Weights of a small GPT-style language model, trained from scratch on English Wikipedia.
Size: width 512, 4 heads of 64, MLP 2048 SwiGLU, 46.1M parameters.
Each number is 500 + 50 x the weight over the matrix's rms, rounded and kept within 0 to 999. Layers, rows and columns count from 0. Numbers have three digits each.

# up: layer 5 MLP up, 2048x512, rms 0.0546, rows 370-400, columns 128-191
# down: layer 5 MLP down (transposed), 2048x512, rms 0.0519, rows 370-400, columns 128-191
# gate: layer 5 MLP gate, 2048x512, rms 0.0554, rows 371-401, columns 128-191
up370:539468533346515413459497431493547632515452445594527460479395439526459495470492477479548431395461441487546509524474540503452424515510434572521572291532437456476415508437479482553539584523650402
down370:495526405571471477546502492475512450621489556475588513541520535465565533495558437464552550483424534607554512505472509477586436480543521470564534426525489546526365455533538526485585504440470418
gate371:531455483514516418552450422458498502538473526446577468477485403480512508449475474400566476540505489535623552497421521500587491557564520571479517557449461531522445456541486483498477449538546501
up371:509483479460590501549536487413484570511512561443482521545510581530481595526424500420418550435507444517492466508447551461550475515523587569516543450492502491495501520500555421433471543537486443
down371:500442546553525535448579536442461516530532525528476534544482564468473436404518519578456522503336546563475465529544461597547511560518484453517469507498527490471502486534514462444446528594575420
gate372:557561441468415531516506457494513483497462396556507459489442443547511483549559492521504521404572488503559548468497497590383469518466498517554517469420575542445579539461555562428449497506460474
up372:432508447493463551477609501438439444447573408481569538439513487521512483474474511412536471481533532487452496518513461503452446454514471505521493515499500513473418453498519499414541435546546505
down372:455488479523398410551538550533378467533511587509472529414462549489512515484534423461502468447471432553420420540459383512511570464592509509543462517419492600566538426435371525527544574596515515
gate373:585492514505450485509453487559471514506531505401423531574517436514484445558472528434407484427493464488493535423485458477527535473500463431506427446499573455572495542549529546455589495587434522
up373:541531505539521529359432463477525493482504504494508458428488507559555506479553471496588517539469481544490512456527424386458440595511459559482405578517504479517498468523455541497492483527461541
down373:529417536519482391587459519453529436470398386460579551510479521487471479443466553486563505435541564565533462490451463457502507497497418457588501594547527441468578495486504452572510485487495487
gate374:520548534422504387457555468453571565504504557591494463599530565558508536461553502617393540493549464530526542498452585583659559512498470563377459558518501548457472484493510448496366554556511523
up374:450518511556458459501491527465523519401477422571527472505524418544441589477509613481438476403572490550482392505415452438432517603453561490593499441500450511524564423500522502439401521469536521
down374:508518482477529569523573641498501434475560499448518619399487566545516454554396593469480496446523595447465516521564483448515535529556482540511494428505454550504501560607476550515475516509431567
gate375:462441475544453485467448516550580554601504495542483516564542475469530620562564520549480560575481476459492526482503586553461421513518481463378510585566497518551498555481442579543400530417540463
up375:565527589520461517514499476548467479474559527438550391469575427569523536453554436551500447529531392529528445443445472483554442502491469541398617468579501476538409560580424406531472439526503515
down375:379414485526561568491522513596463534503472559480525552546516472526562630528612595520502472515525422482506517455451476506490502539488503456541545496421535405513608475498528467420425496517478406
gate376:472440462486465515466521493496470578516539523511476499516576458581448417438428448593470458499605487469436493535549576531489474508522521376458383532480464507625438512513479469480488571444466499
up376:415420534550520339483468498540528522548470459490461390483594540500401473499522530534542460491507447518402507515516513468395447443527588506472346515469582565550560492408585453487489540401569509
down376:514454609476551525479498513513605439523532607494470539536483454497467458520489542545508461486581490534558419487474428477488552440553499599567515551579562428514505511383464480565561514481465493
gate377:533436538505531421517488520480581449496578610502484521500491467554430553516517508582502527488457412497446474464521426529520497509483604481511563549617468572498464498493585465450504518469434474
up377:443608542478501572568514469504515489466505521499465567417492499468469557487525403440475504498584630531564539409514538438501489445482572529476521552513402534450554428518404436441515473581563550
down377:605532541569490586467405477503536443541550455472517321503441457533521462437488458468428489460535537474423528489490570418529480559501449396530554459492447479483568497455488459537512540535531498
gate378:515502475601516503530534525465482486556542529435461469505432483457440544545422504492566558455501378421594417555540516532507532480510469492506537543546519404546521509479501507531448432519527510
up378:521645497597436465470527455494528524486611484485506588498492458489461504539579534538460525429551569558489530515500485536482533461528445449481388517580534480511491459486474513599518500382457505
down378:404564461527499469508514476440397414433485625435471450467509488500398598481425506501485529504402472490535478517462523559562493487538477517576593561438509511621471484392587459527601541510456486
gate379:534506614535577443521410464453427427459485468520499489586545603379497500446482454441433531456515459464568536520547527474508448423533420487561489515452537533540524494545467459501489446516451494
up379:508546525438487549516424569477536522511485442559474484537507540441604539629403469526468544526532501415516533531501524408489407555549531582481476441498518435553549475459484483476495483441446588
down379:477486450469484597527468425455512457443535573465424510557589468522449474528407546487458539477441469456451437461490479516552596582439557440452552496534592486447528515508558561481576402433465544
gate380:473538486402563421600561466556486447508433402557485527449432497566455454414559570493480537414543424432500563444503548539458469583411436551549507460439474506556503421503456554501522552518556505
up380:525531514519430510509507476429515487455581551513533384500468448612461450523563490499487504498464494572478503513500476521474405618434560429586557534530524537458487480426509455434507406482447432
down380:555458556481595539484421472460576462517580520509425434503559435385442402487476389484567454577451408518464502545624573542444494599500519429498443550441584438473510468528465536539438534444504578
gate381:482551394524429565419470512478426516500538583460544442475455461460477507487551387477551554584438429493482487441526540467496466479552511434443496496566529502512496459483499468481431572537505471
up381:492417491505492528478441492537458467469493526510474466553472483458499518405503457557444524560484540525483566471432463565464542442519567513467580520563481538504499471487582520562448532485421488
down381:509536529507402549522622498532500428448445505611475493498503433517509513473485543424505508431501539440507540450526448459476426563508451506551479539445434546559565567540547494548560439397522429
gate382:545550545575529494540556514476501481429514418551555490466500500495544453471512511450504469415671478516511481552590409494462534496432504467471617566517513547562526572517448530553525505507523501
up382:520462510498507399459485501539507520455527521598476409513459525508552455584532479471372595546522530519511548545548586443562425530536490592461406514478379493446471429448452460470526458419537562
down382:572499552539394443540468573517436521597474518574477595405439491564489534571509437489525515585430518446494551528434572470413486503546500480607433477472477522503506481533462547454507501463479431
gate383:435496510445485507602489502518558505503494493528492509520440494544587528481497553485525476614491474453443536527593464517470466522507510470486500480491508510491492497431583483501514529575470485
up383:510514511480544520508450512456597561457510497495530491479492505526495511527550560442498540528431476523463408493517501449482481468482519532487525494564505506562516474457546519513494455605499520
down383:450487542492494492479436431474432485533442500428331560486452512495470562471544505538483478368475569493550506485498554531516502531474536517518553534503437472426504506529439477570547489431504469
gate384:502545504536479446466535458474512425453494517607474564480482594526468544519512384533519466515403534562592524534473506456494501507440534495522510503533441515595591499454463362433523552444536602
up384:509441513423518507507499496547523592483475483450457528460538501429488518491510474495413516548472568564595501487577545448448423513450578549476526519489552480420474529484481469533645508517453486
down384:486402455559578567593526467503495504396414501557509434450579523608529458504423428492502483451487472535551572444541500583476520517530432493554565529483460549541483467475454561550495472521465428
gate385:526480535520491546550509489548432509486507494604492525492566446466504498476589548444394526482543455484578539499522503520459484485489486516577484482517485541430463479423512498500517527486468432
up385:521400430579491470445458533543527513474494430449527521524424538489513444488552460410500445524411423448462507460453484570522559449533439488570475491432547489525447488540404471552518483481475486
down385:395433525423472537462435535489518470499487410448450549492513433564479569503381509507475485567570474476526516419524473519513482641634554453468488468463458423507489510485461589451431492406483499
gate386:554500559479523538458539485553500535592462503477442431433486459513499579455511383492525517526523390574602569515503457587502535461540478479461513464486449526469522489576457551514485555490550452
up386:441498466417482482507475448522505446522511456488503570518503545464532501439498552510464474492496472459562518429527532405496487503525473541500489463448488530460464525545535528495402489468537456
down386:590473613524410561578518486520445503502390376491530535526488462534511514552579422414544562459514440574607509457497528503549555437487470457495401502467490526495478524568507518518482479469503307
gate387:505522544454571455536548434485478431453515403507583463564366535484459521442602483540605468591368471526491510585487495477513454534447500396449519478442485514482469479460443465417403461516482507
up387:501534532487514502496488445539428478486588462412512467579450555518416518527548538500567425422419486498512418406506400571500562414446492445494425526504468618553584523523459507482572525553511556
down387:494591413496484568467550468477505527513489659504465389533570503522471451508458552511525560496513544487505551473501501530519474544524564468602446462486551462537523533459477518591499490518483448
gate388:498596517486519553451442448493437366451403604519482483549394513509417509497401527492427508519550477498472486571524472460521495570539498529553507499503528524432519429487392494387547477556455543
up388:585486469538428531554431489462543534484533529490479551448488474522600522451490492412514481402495423491459537528503498446522521459497454553552476505453477424530438411455504481458501500505544539
down388:513443500455467642417522521515473502501480418546565512523460430481543523504438589484526377441536484543554504488549416432506467497569544460481424465547525399501438478514462454403566583560453463
gate389:549583611447484428530607498474425555478534435525436509568456549529442471526505499487464390455521530479490466554475537476517492483420485544551532425426505433473426518445457540488486482504563564
up389:533446524549498502503448491511448537518613452455459474519472499508397497594494468508423518497446501558602458460457463494499510502549541451513476449591536518512480550436452477531427410552505553
down389:590532566499473544509648480509509477592438444436562479500548534473583503534524372426487552562468388520479510506538439581480533413515559553533437451538413439493504422372483434353426532504508390
gate390:418470524495478440504477551567482518489487530526501498500510577423465513483527463469514567572532442594513522512536573465455484501505480484463462462519505513499497532459532492520478444468495465
up390:533619529543510504473510517507483431567462474539612597556545399561560422501555549436568473535537498476478551526435517500506444454552479447535467439537543475509468494516532517469461502515495512
down390:537411476581536515437541554480518510476431446460476403556461537532521450561558470437545526500494391462517440509445420497520527536530489536452501457442628424494402470431507548533536434538452520
gate391:467512488528440490510562497538444536515542487473531488508520413399505478515503494581494451512596557479515517518467463442544479504487493509512521546470491473465471435416588545563416549592514492
up391:597502517481550460420460470534465570509471463469465561476474442512493416554541501523548502490472578507440512507453528539469523464463466488427521539510480521505443461470525473559517490494446421
down391:530489478466482520416561527525409595522559445491554507507421476565441412542457589452524529528384506481409466588547503528498495449465439514513501494510457528457503482471367555498595456475541465
gate392:503559535496527548571540494529483603505470553446392460533501453545503536424593453556573548493492479508551506486520544441465483414483469501481464581481516539512521503522542554486536541539498469
up392:571468566462584573427449483473564508454438389594465528474495516454561457484522423471529533539497468460580439521525487508516461475516437482464482482487466507486485425556412514538408486441529534
down392:480554441447531519517455444485571509444481473436427492532581586587571518568495429476460465394471502470511450485549403494506501626548478456555532524504520464563466512471479523516542441472522640
gate393:568553444523494617480381520551525491529621559492518516433502596492635410451395509564541364432491497470443452510537555493522508394478409526416397575538513559510526525509501504542439456518560469
up393:526456538540394556494531525479597498444394569485586626488480434462471589598513521538459549566521521506482535515469596554534579515553529409488484443473475498544619545542532487548556562533475442
down393:525468518401497495448500522514475496440537502548463614548521444470428495432605503516542458527615488472634518562479522463490481405565507478492598430549551465525546474540584453544582371455431523
gate394:582473574602453472460499499488460500540511475430475407526425554540476505503495461535506475485414502437545514494464482525513501603486583464475476485500545522548552468489476533478530551453537498
up394:479515505582524491500452508531508484538443517526456524504557516523370411481616536473418461516464571447456524502590518465476472567474507584572558482416493474483441457470477505533497423490510575
down394:421547601554574515489513492504546400488502592455496543441495563512475530513467515548485547395484500551434483456470546477498503521492443507474537513477461494481488479578492498480476516517442417
gate395:496590521525551515548541452463508464515515517507524455475501474566502371481435503488383527478503452532482536528558453463529437437383520411495427491472484565456478438390477538500488544479483482
up395:408502494558510490466475503509488488561529437498501430474524491362440522467475503562499501556535502501504473581558592491482379558521577576508432544575462539482483548421575596426477549527390495
down395:538509426406474475478414542445504459584522558487473534446490474528465611489541555442483488513540512511453534587496495533454457489481576581487503481507505406584507509483496469479455531574625533
gate396:420478511508548486483515540482455525489544603514572517435445573490490515497541511547526472446493572502441605493578494503521508537425588541481564504563616474533569504480423446432436407436496654
up396:357521519487569533533526477478528516462545461543511560441540553520526547435460543466501517426526480478515493569523416448435580478514535482626468452535537449414529447527477506547559505535482425
down396:501497443557514538490437531523563507517546574523559429419583513477583444543444541484402470451525469486537492540504536513419430489420581492490592482473483479548520542520453492489458576562460548
gate397:490515541502544509422506453529573505496513591399551511511485511452517511422476504484497511509468429473462429482550455561606417442491544482497479429520467551618497531498418556538503406487588560
up397:553462466455521529428462551423481447413537470441405430501452566538479593483510467455595536553492504557509436480494470562520484461399619476487374501559519564530465484591517448424408570541545459
down397:442484530437422524427391502562446381475471386567612587406541560401482521528530540446486557570598453485461436525465560423456460510410498538444441566515516442554455464506573462450401511483530518
gate398:501534536491581577479450463541447416519519478511482421534521506473407577411524557610440493408548489481562465545433584546532577470550438558397562449542550481454496456500451501494415443441517540
up398:520549536457481497476433545542484502586467482479464599523518551461478585562536503497510475449456494434548519471495505442489551513547579546449515529615534492490428551469463374501473496467469518
down398:466482531528519485457446622521533464487391570547491555506579584454476542473459482485451493552492422485518514499538505570481574438536572529526504490496474413526463519496540461501490534469468422
gate399:457607497496441524596501499506481485456532524461532463483520604466521483439503523437419532441448487554488500477549537617478483507499531512469470438491443395397433517538496501491538547425531514
up399:511475458674464558570552510474487445511574465445525437523517437518487499486413532575501593540530565495513485531504532418445536447423454458529405506518458493511546450546443541481476531552503463
down399:470510481491473555531496491522468577476572530496519559547524532456584472526517584503506485529470562430552473520452485528451522501462417583522481570512465567497391554514497567459450564488491495
gate400:538556461444465477599506520486445549570396485446485499477470474545497506423480410522484492554540485531510556538537528392609474448542535519453534579524536537453521618519543470450417515480551442
up400:577512582491548527598458470583518346450549406618477461579468470486490599523556427544513428347453474523410528481454431536511534372472545463546553513504423472551496515532601482492423545605431511
down400:548542578463481493538455338426454568515456451581522468501531530535542483524534496503435493511481436528437580540485496533483474501426430515560538448414461500506551492492534489445546394461502451
gate401:527516484469496482519490468513538433457489545440465594463517520591479485573500488442484568436491577536482529523535514519449505453587441486541527587537584491482470495528526472537434502541512543